python train.py --activation="quick_gelu" --norm="rmsnorm" --norm_place="pre" --norm_eps=1e-05 --bias="none" --init_std_qkv=0.0604 --beta1=0.9 --grad_clip=1.0 --schedule="wsd"
Each number is 500 + 50 x the weight over the matrix's rms, rounded and kept within 0 to 999. Layers, rows and columns count from 0. Numbers have three digits each.

# layer 10 MLP down (transposed), 768x192, rms 0.11, rows 649-755, columns 128-191
479620494499516599536504596415465562456435534580491547461502460471492615480488535519454554502552538522454489489490536459491501522534517604512430534467498496498467517541414477505499531418526441
500529590512539524522515629382516507538453449536531500493431530533466534483472477480448474444586530438524447588414549539463452606546505416528412606475489595559524421532526486480533344489400365
492426488543520506532498551525473530545417498458458482423588528542463493518463575440572574492480493534532500477440472438406565493515434502495528530496559473493526512523444472562517481460443520
505447563462462521534529431507526464497510472424447460533498427478480581542506506470560530507503478519468577493613508505519510392506418504424546482417440380289531477482468532536560591583471464
542537444506549555601522554488578435543514467500517547495501538522550468469502555605449583448527452561556468435534512530466560481517519533511524494477511463544507558463507453445419482472454533
482450496473586553560508471488475394553456483530460602544494469507474515499483459423427486538359431555533514476480517479535478497484518554487443583529508531530467560558426493514522560506490549
590549477489560523590495537501555481450575475475618527448452479531585486542446460435389488546492459521497553539445518521511442574552487554526473426561457587430454518540449488484528499474588461
557447430392502473498472616496547450488534466487488517482514441485514529450507475436524481568446551541369566509492489464375541477442472443468457540538504448494415439504435522454425534466508462
521533517486548477490360470371441386466508509618507557417490412511341501469406524521543523538517466450401600507514585526537544545417526523444412438431575489673653476534416441514550574469558415
477408480518564498490569444533438424534606575423482483482518578426516472489413567459518487513498576442488512472417518569445495505477540526519519484474541506561588465544410480581462540446545512
520425473433535469433451523473497513524463538492399428376497529614516476520513563551501473483465520439472542520466444554573551487477511587509525484463546383435516426467493474629546506422463478
421491545482305459610573555491644387549546586407379427419660421530609627555475463575620524582435477537295530456542566525343396345588446476506605513551496504651507590401420570449368492592430613
469529499515487422478464543498520498467530512443426447565551449487544553460466542409496546529390560522497526536528500518528489538496555510507562485518502501558523615494509434552465491527431502
511455480487499502431482507481507469497433556426464499529485447542553464533453450518506529481481529550510499498458540508488501522511517456598379480553561433520536500485527479482507443543521458
370553481599482536513586535559443381486497534559498533458619639559505496489543568492544575507584598537409544485637407500455493437437498436456441434558623414568528446558361485557464541509483521
447520447538502511452480480578503521485514550467507528468521497477576518441421434536523485530490457459502460486502478605408519495436594466466575494471494482510456527504514496509555491505464566
549412579353471505547531518506500520516623529511604416561421469469499470551542535502539458473532444440557509505438491546424502611525577533523460485402434555302432422515444553564474474546380582
488515488524517504512503492552433554453515438495463507592465444446645563425467493513451506442548464536496499573472549486522486521499487444518458524515424420498454512482554541552517512543479500
515465465510469492528426471526503480542498544458437511492514452495452521543476546461502525498449509431491510373447489517486424502432516472559546500428473498436530448507467549477499495441523540
585483456483625473573409571601455463460500499463416552486490546578520489484603426430476573527478437410466461404536454540518456547518420500424523431502429537629405463517576488402432524470486486
491556504449531506535594480525505568594543444461506511514513451509472555526538519553514489520527556493527492491475552470499478518497513561472512445598467459484466564541509504487417497496472444
450572466547565514493450439530513456449528474486468567572473491464483492555458457510469487577506519391434471467484419497477539574479493481521554420537530547545457487517466484422482501532461391
482479530499421435481485448528527520491535543475468480524511409446551515573495510522556511573398482495447504540534510485550441497440511525521499525454503496470498569538455517503538492523550500
576596394395487534550474522526463526462518512399582421554373486586490498487470463471403547522409531482499511544430544584562538528505463482579539495547523478480451579478514480473470493444523549
508502456524395474516529493411561546450528527508579466424529484507461425426466504473501574559466452503456507531444377546512478461444502485567448495511432576469537504470585501468458487495509491
529553409552568411518484476471598552468466452528469471489465623505515513481588559481575575507505480536588474533562530550510491469474424456510436456473480495440572434575455506471478435553488452
498589458508551470461551559498559593555519452466481536425393549415528537519529550453468522488470457570511516501552541475520494514582460486525607554558496453500439592397567467432531438546526532
488505535468487510494473485450483531539475510492545464403459493550427481483402483482448476424450480492566494533486567597514393573528569434429461535523441466437459530442484457490448435537443434
514541491554535580473517548494601576501506490584423429440451513465569451517584403481502519569444541497477514544455494547394500442458512441533495501520529566607498521505542461440540485575535535
524486430596497438469419477498546549405493459535520464430453530512528527548543479529414438511501521466598479538447467524480451515418550546541500504470469529573433457441494430554508457514500361
483475476544541422566475562532529505529517534487531530517528546546539454436566512469308520515502393469481510493527469503416465480522464420419502534540511454457477444586444505575459532509549433
494489457504488573544505518464462371381485515550473499592515501480554419545481490520458477465511509405450486507522431396539506465523453503504451571464431476404619454534427430490555541410480462
523574466465481612533492513555435548521518542453587469527547509494473511496539484555508516549527460533524516495516525457511628487528536508456558490402495508521581596485456442499441594597472509
560542470567513536536589500537484599474322455404466548501515458476512503518528496446458477501406516455453355420496486537430549416498462467511350592590531457615367614474627537542492482557436461
427560494469496499493473626442607457616634448490351490565470484603474409499554428485439501399363493522454311454474495641531491501533514477367501459533476535589404524555460554490450449590416423
473483518537482487552509531477632458509509532554518498561505461455426458493491535557550619469492471521546434472584472522525524460510524515519488493473448477547507420436528527465480568447467488
430525487405425480480563481530494505521518521508430498470576485470542511505448422459467475482475498481370491499515531515453533465468475451540445457483445522505463608556468445489453509517481478
505482484523490475454469416439527628551576515496435448449464570466453567488480507552494493461498454500495538431524491508510587475457527527514550555492523526384497553505439511404514540541542442
500459504424446557563521502449498509507575485540558531507556573498512492452480453432547554473444472544512480519455490483450514560494491550514478518494479524515485499458513413523519526527403619
538514497437552417502467614462533505473467518502474604494591456428521483498469465413381548510500536455576470453496568455559491460547511461509498421537532425499485572519593461567488488500469496
508462502460485542486513502483503589567508504452395544455483428574502495444478509543464624432496506457563505454499613420483580564474480530522549541451462456523515521537500497483525506516445459
495505425385572574521463561488494559414510544551458468483476563517523500572456523489499517467508486522511486463461591536460456529497465515508519554445592526426495513451426510531472574384560467
457521544589464498474458501469425550527480491412468506508509520509378503465457531580599569509531491363552502559561473461492575425543475436453503442483436590403474418482490488487561480494542461
476595568485514475552547481499532450522481450429542488537551449520450585530496463521466470493516527526475494538461524457532443457572541524501490549549554405519509571481514551516421526402530420
580577412510570450536502535477513535515565466445437502611483576570417544514429469461563516456539492476461452539533469522562543505478517512446503510525534472528456418527504497501526392470414487
527571481458560443509543555569491507537465450542472463537447513557393421444426513588460596407423474481572396586499448552466528469463481553502482535500495494598520518363468454613471477631507532
463452590475491452398492461497424529414376445502492510552542507550488467417436464506498430456448509501415505515476546434510482545514513492502463500479512514546461512498515431553552388513576474
504527627463456527571681526472417504539454463577477501575541556502627451446502490464496579476509514524528500411514434440487559425575421478540669392538537567472511487503445546496600532540501478
500417592470517441465410594543594567522540404550478482401432578500507418485407470426449517553529523496563494503454582454552471616534542492550474428429501549448458433521501504534485478559576501
483560486498465471541508535576517498527453522474486498615551503505524437502511552450480479487491474460533523558482514543421528485566512556455528504525487494506499498496597492565507482501489421
536422497500518485449505470438544408499478543544463468462582480469482425505432474468509507439533503407505460500550513466593516516502414555495435506434542364462487473480375535535483515450587527
510494547575483442519434503513526533552491497449497455418451469477557480458532486472486591518466532515541536509474483492447534480545487485442544512423400477488438557465487531462431461512485522
511484495341557536516527487496590548512639510579639575436527486507555455494502540460405446591479436495441553497421538529391571359523487452568452531484595583558492491507472395557519517384560497
617518502559560525483533543437533444573548612487486492465510435474434518592506525451504512505434577454506564607468451462518461555492554497456516554534478423521534533512475541456446512497502413
523487501477468428431463531487544481498553464568497521464497518452475502567481469538486523524525472519508482495473510443525476576444501474478487433499497513613515468544399472516581443446492545
516514545517535489497421554423511495472520472474497459501556505485448450403493564487469519518517608449500453414467491593458425551491469477476475483510542471651500531550552528578486483394415410
495541613429548483529548588438440507515540642495433487374490540435471426547512419529525568473472539482405494413443496549454504495461444456471587454427527440484448459567436477525561531470516547
524403518469513422465455455477497466511499470439544547422503440497536477480536502493430517500415509504482413474601527503460546463453479481454509511540464507446448518473457529541535580569440453
482498512481583468512460491520423515525515506492536563437510509544397500468475549447581501532449463528512567509457439473500537519528427552430505508561417469554433496538494533400614448484442563
517428509459383527558428456376530464465664535528590569530486462551388533597424524477508476477601574539494550356395435529518509435402495468447467406506462484513556393455452468470476526390589521
476513535512455533500515511465529544451415560577566434490455530478438474503401507409478523491499535544556541497622551531517436465467505507528564479507458518401589497444422492453485519419535557
553439425503592426483451448472505472479497435606505473477466388519433463500479516554449550589497509470459494590430553576505435517476549538513548639413492469495455570564417445490425538514516560
474483542494464524476528556534457521495488531498450512504514500531581527555478533462465433603477406478446538457474511489516541500494566515539439471441514538462546452466550527554427528563599500
449520562519557546398508519447441529495527426374439525566436636467573495482407484618466403473533586515424458528502462429487545544471534408493471549501576577511540501526507506545507486423456464
407597466533474462521475509486521474521604527455480456480546539479587512569565554530515474434529543518449512504424522468424495468450514547493463482506497473502519502425480504504542509444556461
488526505441397449446457536480482517434473530463535470431471547505391513475488432462511446491532495490462465461530450473460463450480593538472484572494493543550518501544475468447438437410528439
551459435481482611537498610481563450557499535454409466547513595592465377539394502501521490458477463522407424498516497480445497611506491510479485511557570454389517607356473461510552462517497444
436466414458479527456566426524489491484544383549527362581521534381489454547489489622409475463447520511415486488537497504521568540467537590423487579544506385487565480400453455422532453581453491
558483556505589531499429513453592480475446453504437453498498440458451437465494499471421519496471555473502397481471525488578541579504493521478508434498564508584445497461507499545528435440465499
491569471481477433447453513536485505477528548500534501611485526483520513567542468488428447539533465483441474526579437518483546496413514425531535594544518462456424541498449491492421516527490434
486478554508457511497465515507504559583476491409476605398578546399507494536504469453584452473480540486599501436502560474480591469539503483457538554499456478458524559502473471477577484560451516
531493491344421537457496509554485463478533513479567437562377491494507559542392503612450411501540498496554453460548491437464517538486462546503564456548454495355539491460467448481443488489512489
511491488413591531468428449582394560516493517465539543523478452481461599436452554515518488547365463458505511525512438437495494514471476478485580464552458596489538521598459500548506494593434536
504422518505463465481489503547486457564551563568512494462451444442482494506478443468462527534505474531560539396442472488518455611473502522481551520454519496414457479514416446541465529480502475
486483451449526597479498557542494610455530472503447455521450488509490527474436502529550487407541517531472582474427525464465502513511574507448467489511534524464567525557493426453560530440548419
528466480503473459569506466516547532446509583435555504494486407488468567512588500468442441458474434456428514470549455465485422454445471568491471443505517482569436453542432480531551470475581415
588499485367645418508477511596424487445621478451642396562515449423451541445516525472517430559606511393419589409376465483454443464465477461550492487514467491557504532438407465539575522452518537
488422452505434525486470540508491485508474494524416450536465495526427507525463507486545548439530454533541401424561544438559494478465495503505579559484456446364530543508453589548492555569449551
541496518550507571472512521493518467511399537541508529476482474572429415474493526430468536488482454415485472514463510448570508487548507415548424529420476526531396497460472537583453495468423473
509461511432472439559556561463460596444499534449516452518463541475404442492407530552443482500526506524496469536523515494482565543521566505498468546508451495503504540509483389476535505587501464
529499522566525432487485490391441461497478530517524521450472486438523461538454518576526499486509537508485415454521455476498448508477617518484497472489464496573545452502570562556523426467494451
524472512507472465507512543503560546464516433514520508457515505493544488489466489485527533628553493525486524583462492489539457550456462574505408437507460480577509541533431459598487448512580540
462437485525529571555481554479630485483615490588396443472512500455518474480547577532498440555493544506437527483536529486492581520518530468492452585477436434389511548540461489513477486555471483
542559506424470505410455444561539481466529535452496479391456549451411573471471429491508483466433593449513565447506462582508430524541615435493490395487554435489518471489509409471512451474532489
492529451508565502467532512450529488469508546609479443401515539558426496430474540490587470492514518445478517532544478526516519471435507536459473536569545561478487535549548411525437572484530501
597522486508474499493514466537422451510496469529442482472548460413482500526490489535477514554535479554580499494523443471539417513493488497492514518471513535445547461474464471552401564409511453
471525544415528459599566511576475450542480462597473408540498433495484508510452436460492471621477413493484439395517544497468512644420629537442501529537407496550462601569480505423510550502520458
490506478529596457533582497524566556535616507444396424512571555494437510501512470506510561432414472493492516567584497377518536492564402512485478484449541539371496537579493497539602420580512445
581476472510552641504472488533566499451482581586366581454474586544554480529485501513472476480547525479485523508518464560447533530465535548457513445520520404526570471518475516539523538520581517
496501584525523532610417591501433719585544491470517542535441597511534436447462521536539575394524449438492539576474531437469621482518631535453588517449490553474503562523535452505511416527473542
533495516594444567537524460481492537434416559541461521428554532450534502535498505412484456510517549501521463442511420504510485539478477499568547394502471441594578498501469505447609555488538550
521504398515571592503520436533497588535520416545458512505433542478547547565481473457464533515526501428578491389461468498447499509539482560530476434487561491501513489471517530377494438468524481
508510488449476479453559512546497583412423453476556443596522423542579565454402495379585487564499483570476454542517440560520596485662542487523491444463523653534481598475479564500423493546491501
475558550510586508534476573481569431439477521564493494443506432545468523549411481483548535493550476519476521495553579535476488441477510453536534536555568508511469568502516447569489484488464470
472484477539439442509526551455642539575549548446532462436465414547577393516532540540577523496501412466467388600449526560484466428508497514455490527548507483503335509582569516572477524563485480
548499478445539479535583499495407463516587535527488475453497489516491441544455393550526485493521516509562569446454542507470489495453508521426562472567486479501520572471415532402405560555453442
397570449442551540448498544483476477469523553569458458478507476456509472507542544496534557562492535571455540480521521528431525462502574486508485442557472511539562509530492505516535495425493569
489597489543543476533511485500586470452533507543443620560416440468436526397519542543500523491518479492541435424492547514548526524608463469482417464483532507497529477576581444508604441493467596
479523442538562427567466555587384494518448535400456519536508547565529442468527374408572483418521577516433518500512488533421516477556425507473522495515527470536427478500664457518548455497457479
563534515466506532548515513461495502548480545508534465455492446493421488488495461459520563470538517579506466488411527441533504548590485478472443521426543494363444572440522503502453488477528505
468534491582542438564502428509504493445493577652461517491528556425469385568511437474436515549514590524468410462448444461510522559532502473528455402494468490412560424491473537469456516496518548
420509491484487448504503492500586580469574586504491470473468583488426498525433454510453523520516484469487488447518501476468585542519488472436528467529445516490461553546488500539472524462505497
567376490481487479478434524474440482444473495561548464483474531494462429500520473505529528501469590503519501533508484398495497516493474534557467471504590554536474477524477421509513490450436466
554483521538582456556494467546538478536490523457566460465423408524477459477478481436513565492534440472632537471526493426501494522519568497398515451473433455508509380500495483475511448526425515
482598502495476627572467440567484420578514601514491575494486536450474462514593455558413507394500560392469496546503447514475525519527576453487582480560480527576527560529474397419428468456414479
441488514479527462404366537525506449565531547431520504503533436468493475531440540411602495498578561428457523493425507568542527551516484527469534571534546421539545492516487535490533410462447420
541533501546574536479486538452483564611417455458535509484527535538520528414551446491523457434369548494506503549560568508466511530510526575496534484454528441557425454387513425502512518449421552
# layer 10 MLP up, 768x192, rms 0.123, rows 650-756, columns 128-191
567520489387467537528485525475471448563410411522505538517515449500537548456492393445496546497488552535500652499535533491421490554521529523579537541508438461522576570514587503521413468538501560
645618567428401464485497525504502501483464452429434474539471512534654547477509411463567509469464466588433477596470519571528427468471485519520457561543488485484439551482593543544468455544481466
541519520445427506510489446605506474496560414453543440475430422496524505507603483468473550468453491449542652476492489527450465479516434485548443502447603472484515487486470537511476437537510457
474367541406488521365518474568501505488468491493505426502477451485503475568482482494507441565453428522468552468431422456581488517493431531588448509494478465533476444559492561501455531554587442
503525428580441452538493459549500444556517503459569489516514526554551571413437538531598452491542558480466578531531465448504518480437486536553531476534416437539548389522469487462516419489489423
469547608547517497487522496503413487546506432505525499456560535533472561440474480566516444552553532570565503474420493515435402480526507442467469512409494508499426555466526492458532537532518529
551508547470436507486466501571472487447468428566445439564564486570555340553524396624537518508520442496493580426461562518548481506531539501513485543493484522542423474483540446550549385590501461
412523575534523494477529430590474350620568450483641473530442493474564606543492502443594482500467545427479476456541561497493517474529548563620507470363577442516418566474488531555503526569548490
557576510510396421560486486575500508495419429455551543520545453545518541520571517556473388471445377551476507586624581461506537420526450511492504504510484511612386602499536480538521527531491551
450513510531479474414509451560416452577581514497471415454576556606452559491422608472461532475512481524505422557438463555537511464501501464480464537447474427450546486473558539539547548476596502
500526537433362355510545529561430470548470512415472467571512537484581502506555425428482487585488484487531539636534494513397419364511616525667503561508564442559526566524433485632356525494532454
468534466594423498532567468537493515484567536476502525491564581500571472503507480533475492532455485500424513558501536520444585434550455493520484497444452513489480440523475575573470509421540450
483541510532509482487509528479429489492567444527464450545576528444518533519620490486444417480491424506456521547619514503406554442486460525432561544464521560595447506497517514517513610439469428
463552451512400494464409506516467394526521349513647439631452575570559542482544506533481471535422409508583525527468558552500423492472472530585505503502538441486409414448447615555391473456556447
531547562456480465527470503534489540495439389540540515532508511372502450476518415511493490521554520538496582503600473483610493541520517526522473475444487513478521488476501451479441534608523498
440444460465476431457515533560491551476496505525512508542468517509488453507507435430495508471464509488467415564596448477319408525565550414571481546483582533517403493395539608531391486443501499
507516531383476513492453511492489429564614589498560481511517524554418485575528520486571435569453554490507567479490490525491556516553492532507551468493540594507556522516472459488425411491542471
443474562508508467400529397515459457568472450526511562564567557463451448458464560481520500547481567505430522466440565656431502432476486532522454491565539533553553474453451511501476517496569539
582419492461461452501520538555568513458443416510542502487477548510594493512442395434510428621522450570541561478429492494430430432452395399486486485521554604551579541585495577492473474547476530
487528538564481451451478466415399488613504471529545491455447497501450528475547433527544454538442470546467536469515553542439509391516445501568518478479505459500547468489545620471549478599673515
498446526472452449519522521515435522550445533610514450412505554585575502459573597519538524415557487630538547532514518474487503416491472520474508540569517488511596484569520514537492542483585520
510564486458470442513462542474397471493487530506443517550415545492479550434532495449454477473519571579483548538478472521441539507525581514432505529470508440511510499484552487606515512553474476
414476467480515532486492523601416498470418519496534523553427442611548582390512617476521527430406534502585493450451509586512574464458505465559505442513536510552394390452459565612395476581531523
546493481528538550600498506538481509569531531476518560500473515440629455599568473506498372584474493453581607495483549465469534450430457482534486485429493577554516402491522508515426446615508525
525544513423447527547590443462487406474495457431499595523479475531455491497565431424462515494515408469516512491568491497525571458495458497500535439543457504588467537492520571555515559538507481
496490622506441446516502462616416520466464477485460404481525531538491422531476510585538523526558489505529444495476521546478502485498541524583452424548495445540536424534520536405511448421559523
567589562410548581456504465502417516492523498500511518571486484466552451472510434378480515513492521530460559550492499447531547555519519559490540564489516582533617562505498544481436490563587483
581512577472487536534525455450552439581554486476707602479570485510528502431471520468371377492413466487498552489574518508451457435531479489513465608498500459569526458530468455565402531456588531
561498487570526492516596465571505484620485454555560478496452484554494504545516499487428522530437452478491541568501627482516461454471411503546446480535586531542430551551515554483507388552517555
518524555473464527525438421488444518599449519463540467475512576518531443555546583479578523499617372460405546557535489496585548512576476479538491543479510464501496540454500486480504470526504558
517509519522463438451606516526458474481594423479541552465509510594530510580597510399503470573527549441434534490521483526527435517532557501471528521514508505523522509469553512572444525569503533
528513518508550545420486425533485461464429473415532480508489562543501487429431454534511491506487517478453486544458428457585514531451531578476443503500498489535533542559551525485480406520422464
444551534567390468477489434482414472492472409424506462622626504568618580368529404570467420451434443589426518523572519474492532429479524473564514493403483476523485526472468568536507581415530441
536546449593506513513552416453500495585551512451450500535461497440608400510586402513554439452387481504455427495592510541541500570639518408453467566503458420527493568585491658480381539573530521
564497551518520427494497484479433501526558453364450516481496609545568529472538419489438493496563566518493527545518481431478505485465539396490503478515536477464485608547495501538528547563529565
607499512533567576497510403536446496542485486455494379508579441437524511552539468554520550486458450529473506448481498427452489504501542528534483496464544502520475469584492561567443596467547498
485502527486439476385527457548496435489452463409522485579487541534555521399525599478475477479510512576553470538467448510480459542561494547481508473586540476490516520426535561546414481525522432
560538478494511516498461510445560492467508411499500444525535489412567558432519538475470458496484473501510481594607531450545522570512491445524455520509495504515529511488497550497403480546567542
460492433465497434410581390584534552457473519525438451543536439482539482448518562514525497497480455471444464545475581483543522456647435437480411546492424545514465437473525535496546472551442550
545636538460543475465503492489481409491437496494556467511487617463548569584523494515520418499512483491531482452477533444514442450408584355489533553449529549529487493551510480488431423514524490
453571512514453438538467511587471463495430483535496409568560497530607487464554549463606533507561490459541528467526578478492493475503434483565476538565525543532471536577426519542547499481633539
472465589420512478497542482488497589538515465534507473464573465453443514448572468380520484530416508515450439493431567564442461532495475520517445508521570531465452477523547495467518499628555476
516497477454552506521457520527480508417541515486534504470555519516506416478424446562542479591475493539512482505570497437480505567428544487440504539495497553510546467493503473493548450580570514
480512492490481491518494411488500481514480490478596516530529460422451474569482462453541449430493548401594571498548565431504497564590406510533480464477519562510525470507464549466465575550557471
550434686423417503475527450607385479507466393558518492532461525500506536556563526458503519549548503486487492545560492512523569464500416534572432462536597462575419519388625519553433476564456497
433613433562535522590491477520494430508567550459487517506424595519597487560576431522547447505462500526598571429520522531531535510471484489448549459425438511498472499557551523498466494486522510
502571441480449447551485458532544419427455459525574503552464536481500536479590489510493492476511498444460532483682539445513380560551543471692450491546485547582570411513486535446545487400535513
521560613485428512423418550502448373537487471488538559508380503452586498493483491466486436524441444513471534476598519517484516401542477485447422436573560537472493484564482523582469421453525575
489434482528438558445514422503410455543483512424488452493447550489464551539536402554546497573444487499476489461513505469538584543536492467562503432460453528550452517531468551558545521544568507
456473420443495442526548521481407489530453486452492544591491574542539555466533508554507415535412503503470411497569545470418539419624510476527469608507429575545404491504548497531512510472502585
539569440499497458438594506547464437527489536485593464498495556440501485570447487570469391477545492530447498470505526474602431486515486461485494553478581553546482506468469499466505574424457562
579606537412472462451507544522505515473553479506554456540504478483507523530522511488570374521399410424529519520417569529432445372566551422556462585447453522629512489455573461525429492386604463
428504559454394486513500498485475484445458372491467510549527644527529452494487567576553437512550393540524418408474589491478432439476409550558434540426544538530488457548469533549572458474536562
525489452508582474567457463496433518514475513485453502470508580577619440436517469507588519508421472588539473509528473619342528532481506498485529488523502502516445528545457478603523533554464531
539519527418517541507462473520467496451495551493472524477493512556505459510427574475560397521472547456529526464527543429614423512540438419484495619413530495488501498491468566456566443512542428
453506477485530497462392501518421403534519382529627479552481435541550432454518489489501499467434595569524452511520521471458479466491532473596520527546554543556515525524521506542444515579541451
539498494399514493523504436564520496579446466465616454551543550440509632464557458463578525503489507442493586509485459456536538568497432534552563439374458448572499514471483434530501506537561533
455524476518462496545558501457473504479470422508455412530478514435585569535489444614462472495526523511464446518507561437541491434462601420546548545538521504543498555502602535560452544506499416
532523537472356418565578500559521555483450409395526439463422525538521615425435473550530524619510482572420472511624589450512455482450480433580553584491464481486498482512510502562394436467648435
450493501515490504442512522485370453481428477348477535606496633552493492457508495531580514462423478592513505485594545590492515514566455498436453455508451485497448470556533581471533397480499520
549418489531438485451488564527451439489569453503558490478553556502462551485655535414528446521498522496538533448470513442461489486505447510464448422443534459537487512529520544442583458526504566
527501534523500512429516506513512396465488521435429521581495530460483450496550534563526485460419500502478488508492571530619431507455455500530582510486464375521499443404466596559465494448529467
504537591469445473573433502553507507430488449444547438543521504503508444436516484539560536571467454456449481445536528550514461544509493414488440462396511519542602429470576579415504482591477533
544432534463495509413528484463496495582470467555530455511489483568429551469510437470545524510450511514425546388575477533546507490462556438555455533469558546516513464450576494507480563536556520
489415554497542534495469445521461468456461421503492460576452469488560434528578487496528503575471501550540523561462488542471453516440536464597485419486588444487534565495484575576454547504520590
581504508471407479441551510542503518419498459527514488536541424449513501573455463491461431476429447469474523566550588535542480491502478498523455494523412545531547500537514507517539550489516536
454623518487483490451564475515407499526490438512574589532517499492443464600466508460505487491504465459590510512433566598515522513496482397471429564501523445619431576492594565510458570500521571
476563429465464490529587439520456432554502535499474571525514579586564576503530489510522432499464547512464526538583427491469530482500519480522537520453508473518479438542496512521391555556504461
474502559565410537483576481568547529528483421416505409429551448488513498439555552441506401527476451454499456459420551473474451528617460599530480378454513483545541516472561504509501471513427612
554414464478489502443500492598501416557547494471505386502483475528548512500425483519519480509481464523465620582501465547563484545487539533420501461454575498520399476489485549590446492507494483
500565467457455482493534514535449429453517531532468533566585457570532512473539467467477419524492490448496474605582503494462535513490495490576558608502509510482456416510475534553397505496549491
517441505561471450495455418536523444508512519474466484491567528560489473355510579544601445500535493584500523518446481607474555502459482501497522615549514468488541450391423554532535529431585557
568547501476472439574550533505492531531473488546504492517517524538531489493622490538487502536511538501398522547501561465503488521470536519518427480485565554574495375530505484512532487576547464
478520599481479475468431516433490440483482599455535531504475550530445557502543506472586580503430465446469499525551572464446529508537523490499413525558525496501442528545540597507457521533425493
499525469500541526554434462507464515606518553569578487470500639484567481467485452496549532623484474501468521441481506485448570567504532414514504454503439530522538501497482549499537545551529522
567409511442595521464512358564471555586443500461535420566570534621474470467487543498557488593534556486434671453401507500572464566517493550521429601376547444553512480509499532440471481491613514
520538486457526468471548524542433516529579506479467504512520555494494537382568428481435402502533546512446508464557459468472522504456497552505503461566547508515501403523513480501465529572547468
546464476556443496502529461529503517551532473464557492478501575504583567502500490466603487577474490520452568534519446519406469435567429529528380601464529465481478547411421452492508422582535548
526562444377466418497546544502443499454493513532575472573547508494535508428569465473538417505503513430468525518536546509358430503509432473546444591554472535497549467515491391463454490521492499
553547479443484538487450448508455458529561535591456461518569549526573573527514501503518482576551550546448577476476440524467567505529417529461437497445538464456474509486435420457447532473530483
428586471490513483505533458547434476451491586454504452504543428456464497431506444518562451468450533480465497469572531454445493414563521413508513597557550464495421498478497540482533495484451495
536515519471415417478577501449460489530458541480598493445619522515568540561506565494526464556500442492508482478459479587568520484488508449480416596369487584536463505507499508448525455563569522
429569538480531427572553467477441537495516458551503391557568540501635447535611498469478509452497474578457498579416531419541434452504410531440467504491486513498541507508490586488471474479514548
542465561543500532436614453559548561557457389497586398492449529497546594476412528457553464575511438561484585538499555587515430492472502482537469478449534418526479512474561522507449492524526532
470435499482464489460558422505505581507519541441511435477416581546446471496514537443544533512515510459475492549569581507472580503574543465463515476528404511492483442543549526430519551535538533
563534523535486491468498537449429476503488512524541520547544530409558413465497520469508437499484360554489503467467552583456467422546568607473473591532579539624494580518494486595479529455584450
536575448492489533428472489609531327472512578404556487571598521533493555476456538470454485476507480530459505553556543575540524499490430478546555500441524537512465398423463486522392450438505415
449474618520457416552491511500469411428487524459514422474546540552540475509448503453607526518490516600465473503541595448524496517507524470549533569522444601482450584516582474492450434453517604
499535506506437496525417542509527437517511472498523451532513592487397560439545530471462436496502550434480566519562593537533484474617460415551531492509451591656451567472468538478404484493397435
428494522563450425514416516515496487499555416559575526526498487660625483471538476522515467573502378527491540549416554557582396477480464527500486607455528496542505517452480516504466503454491463
618573586467451501473558454461552460512499508463564536561556582538477497489517469489575417464521447547480484462427534471412413372548543475596460523488568520519454627546549430593454535501494586
579545451476496470452610431527474481416508428490638476626576446505514527462444394435551462508441446603440543590570494417488427476487473513522457526515609565548431492500509575554490457558488488
472446523489501477459560508544469449501554457468574438556520448530573389554511460583445488446481499553536482508535566556501502485493494415502513490439427497555535523543500542496494534520529517
577583597566481479496467523545404455411423443478461562609521572581609484470528405556461492607464473508561493451550519435390534551458460470493581575471475491528473550517531619524492426587594448
557502559570489593421542444530503428502492542487581488448442482494530530439516434460448467559529528517436542497487449512524529474481442532419475598450554406570501512419509507471501462490574517
441506490534491436446538452530469487418431429537529460543535463566567556500635509524556514542467520533493508527473540428545410413514445502492573428547528495531444503420598599516478513555513599
558517510486486553406569471535413450499534396490525418561479509510543563520501492409448447411490548548435504544447586453533485484467438455472528510348489535518512534423580466522450482503553502
542530511488415525467442533482404470447456497397475502521606450493671545504523483509601503445549520490408493566511571487537510364474394417589407551523510489540489537477466518548528499511517469
528521538519465457359467521431533491494497474383533507578605520550511562486474479513508484466536450554505481617608498560429416453486453518517545604561438542470513550426444489555487499581506439
533503463490486566439473461520472444503519415503585480463518473454552494468512554478537540599505542490488537492453577498540373507503454502579475494521509608552534461460426587606430502466582460
478564617466469410460515541486508524485493513500534400527604416427544552453551554555488560412547456485428533546517484494545487433498455500498443535513531506509463531473440479467487482435529443
527545497534427569490527433477572553482452470555499484503543504459519552598560522509522489534523406559574470456417494572500531511484520501440410527459459421452391501490591559497531468586466577
577517563494546462528491524527503476452507588478495551545568591502492553499546545471506427446530403380591504457470507555528516503516493416379480481483532582496441508505468472501468524538497497
545535509565507559508501445538470432528534464463548385603529611457479530451520554456535453464515517524429562451516483523481520445521492443464519471457598426580498602399528480555485519614509552
514530494576427503556626511542494574440465447608433477501523558501584562438535430587487450542498406572501476560566526475480501487495454439496454438476495526539444489546522443542412572503552600
559456448568525538464533496629378442614481489503562505484557500491531415411513458408525417616431469496496562575504476467504493509569432453512450421599501500529524542601429470504485422540580468
456444587449556543497503446493427479533458513528534499444494608522594555479479476534564483483520481572523530510503530421478548493511488481619539509496515544488379591503499504505448478453452431